Weights of a small transformer language model: biases.
Each number is 500 + 50 x the weight over its row's rms, rounded and kept within 0 to 999. Layers, rows and columns count from 0. Numbers have three digits each. The size before them is the row's rms in percent of the matrix's.

# layer 9 MLP up, 1024x256, rms 0.185, rows 931-952, columns 192-255
109:517573427482558591489571579500506538568457524484526504438564499468546474538490463462460470514421489427496468421477394431419537462567518535408447490426594593514441559507473430518532449533552539
101:508464497498469412497660441437575410432518578505532458555608609547448481459499514539480476488534496434461506458466558487466582531479511421597513564519500488545465456486470494486521485526577587
102:532469483448530523515468546441512533528498468530532447604515545522472542533544424520535495659453542532540482508609485475465547459628542454535446475409572451402459578488516491525467430569602550
103:460494404514494562516565576520590593515454440506477480499597408478523474541578470445534507477497434584569554504441542499536517539504499507526532486473537487430541479444463465434524464536429507
098:483485506502490547437469481476546439489482539505401475465538439495525572514535507549537432576558480482524540468403490408546554519531568491538474485525486545487493571454503531483541568510528508
089:578394469585497449514437432438564572428509510473515521472438585459489545546509479450484484444396535480526507389575551506438479587512517514409477438488467537518499454424437476519539473467429520
104:493496550397545503414477414508436569514615481479626534552480473511474547519358532397395538528506458472518390511557470549492462548462533529478519558514519500607481518508548499565509460479561487
090:484499495474462552523531484582501390465528539535467511444415493518520475573531523422444510542542557522430466400500583377520451467520478494476490525451483496532538544445504545500530473443447478
107:495494466495461516389553497553433575530479584503512535498409573495407507471438537428461453567413539473405502510473479485454372506541521542509557481497506488542423562423516485529574487461555446
098:451552555531459498555571488490498431519460499527447498448565499440554432451497536580588478608540604461436539438498446458428459512464516538517557464591521493467436506555498467392452459523612558
091:552501494528558548544545564494579571551446523495520489525430518540606507569486586460465542451527538537459508510451526528602476502530389380492542474478546455506452512382492567423523490509453581
106:600404548456441467450594593536502518470502481500468470488497526350423535448574477572556441451459531533477596407574461494533495498594515458478504534585593511465422503466551635547478548452547453
109:530587441497499544485554502539471533442500492548500546610539492540461457524454526498598492503444503574501440525482469497497500491455504465560419555528497488422482483456431448499500513411524488
087:421573530475418429508495509475535488485466458461549484468473423530529546540480539466460476471537521429463530502494540462578548484450524525517591554508437471498584438578461437557579442528494542
103:451509536522517409626501500552510540442530406501571550435482480515427503467458500557452596477534449476498524549478511480517502508515441525511504468512429500570518501489509600499509523528422589
098:500539489535488465494491459475447519505494536484448499519565502495402463543545560586511524523531509546566490524459406539411536468383469615556562479354570501510418525452461462543507550507492488
121:541507411459520566509494497570449536470518443566422527493409533493587483468503474566550478499485495498554414525576544431484384553444420420589565532548550484512469535488377534430512545372543498
104:505509551525523528532550526457498542513587518456483560491513540553465463484538498531430506510415518481523500532442455518543474450436595426571431429530516449485413578520412426492517397486563480
089:482519492457567505449566518550512516484425497497497465540481462508437477478487549437570507540468558487408452492580466477489496464469443585504522411511506551451473556468457519458501471508446493
103:564508564433437433462406522557563489467529544508530463517544534489564450432509492491519431468532456523469514456511538445368477464389525532538481453489465461493495526521447452508501413420550555
098:454418450469465508543428567494397619591559466450521605450557483484537561542511517515568454511477513473450507467508500507527522466440514518480475505475377534430453533452481499446491452446502550
107:550475435483535538504459538520518500441565438570496570408509529465457424618480538482448495402573576559520539461508521476419550476455524483476445456499520512487552381509561495521472452574487477
# layer 9 MLP down (transposed), 1024x256, rms 0.183, rows 931-951, columns 192-255
117:539569441514505484462475476587512479507433488529565498494445542439509526526525499513513508433495439486520609525484496505542404523576529528596487546532467484479491385508541541456501575538518555
107:515481516541533519478471534499513449494455453610551462439451539511499491536489515523495486453518441621458532567484426547513518452599482515496472525484493405458562423524541564534499542432590498
106:502533577491437419456506522492557493523508493473461527452517405552455512478484580415486609514601452472434536501432529433506522460503482582487470517399498527516606455478530541556548501583532549
107:538527540536496495495464428486456471539512570503470539558472555469500560428449503577517546581569581448494544537578420476502508535438571494469479541478474465462453528562527499505469469570529474
092:465568471447428429503611507476482506485498499476553419521486549551493493457491409477514543433564575512514411465496451522618516590527425586497507541568468495542421502485375461504495470552589426
093:596472491462517507480517434476553415494469511490485483475568458489500475534489440494627392483431513525501488544524501490515475468510499539479486429447511463564557475547544475485529457563523586
098:503465420557507539585484466494490452490428370467398436427461535510577466503623542495560377480569497506472606564506525605477541517425473509482476492493500474407474532536438550493457490536416492
096:504446578488526523511413513499505475494513550579405462544501505494547445540585526580516409516487455434563488617548451523536580438352479542432511553538570424513448434505578537448446543592549435
116:447505538511477464572490577475497420561543507409523522558511556457572534487500457488468557484480583431453457480474556481463612534507495421466534531479470471417495457455596534529466568525473446
105:571548470485503395485475538512428529582401558550527559518444507452548415472464533554502432527532509397514439574476462532471535475466503472543600463540544559570553521471512475508591428529414539
094:457436558514492517441497517506593468496531561432497401572573494545441525356539453488499459507502485550558531439506435507503522578523633535554494488523441540495542419486494501514492511486601498
117:399544503534438421560482424511515543523539448379489522564543472420558573485519494591435466398454589592433591561474516383468542462537512462511517431539561449506599502424611480499474487464536516
121:516484514564458479518462533553579547543520554418539526369460509536506535474584480491470517459521484445475561531568541559547500532500499542524546489537559524584469525431550458518411448611493439
103:483513609526577491461485478462472465488524497530509466512429542510374509396484492418443532462444448524487590556536502499524485503503407482480381454547518508470458573504450562443441529521548536
094:461476485526465461514545533478470381506482432444499529505483484475561516480441455459549419454417558545555464501489543509519464582555468514569514470441504485436504513429523457501493391471424388
089:469475562549535513448520530537459499524553477579523504517502480514634534395537370545514438482453468530436520478506529511512494478488534382528397481583541475550440534500463568423464472429504490
138:500508590571474476491573523544576490486502454495424482491518461494561519482482537512516452616461474459547480555528503483433538465545550544520573442500498509558589521474420498533503543507542498
105:458542583507518472522526519539511479460462436558563508634638475603559487502503420496492550503479418406495503507583537537493548527520489510517585382560552481558518461519490530545509546424460571
083:544508407510461538481498512422529430509528483556504469517498503527594442460529369492479443504460584429486510519362552429459548450470578620402461572460569478500539462546464524500523463565460501
104:508441535582499628464612485375408527477414546507488543503444531464480556499488516527484527541474482462442510525504614623527485512568449490535544417409510487501434561497448626562492562533413522
097:579528518438538511515461440449453514484523415507496430536384439562426381482460505609529431372566435481560560519570509487463550580436540471540467501509504503540467516525483585434420464544431539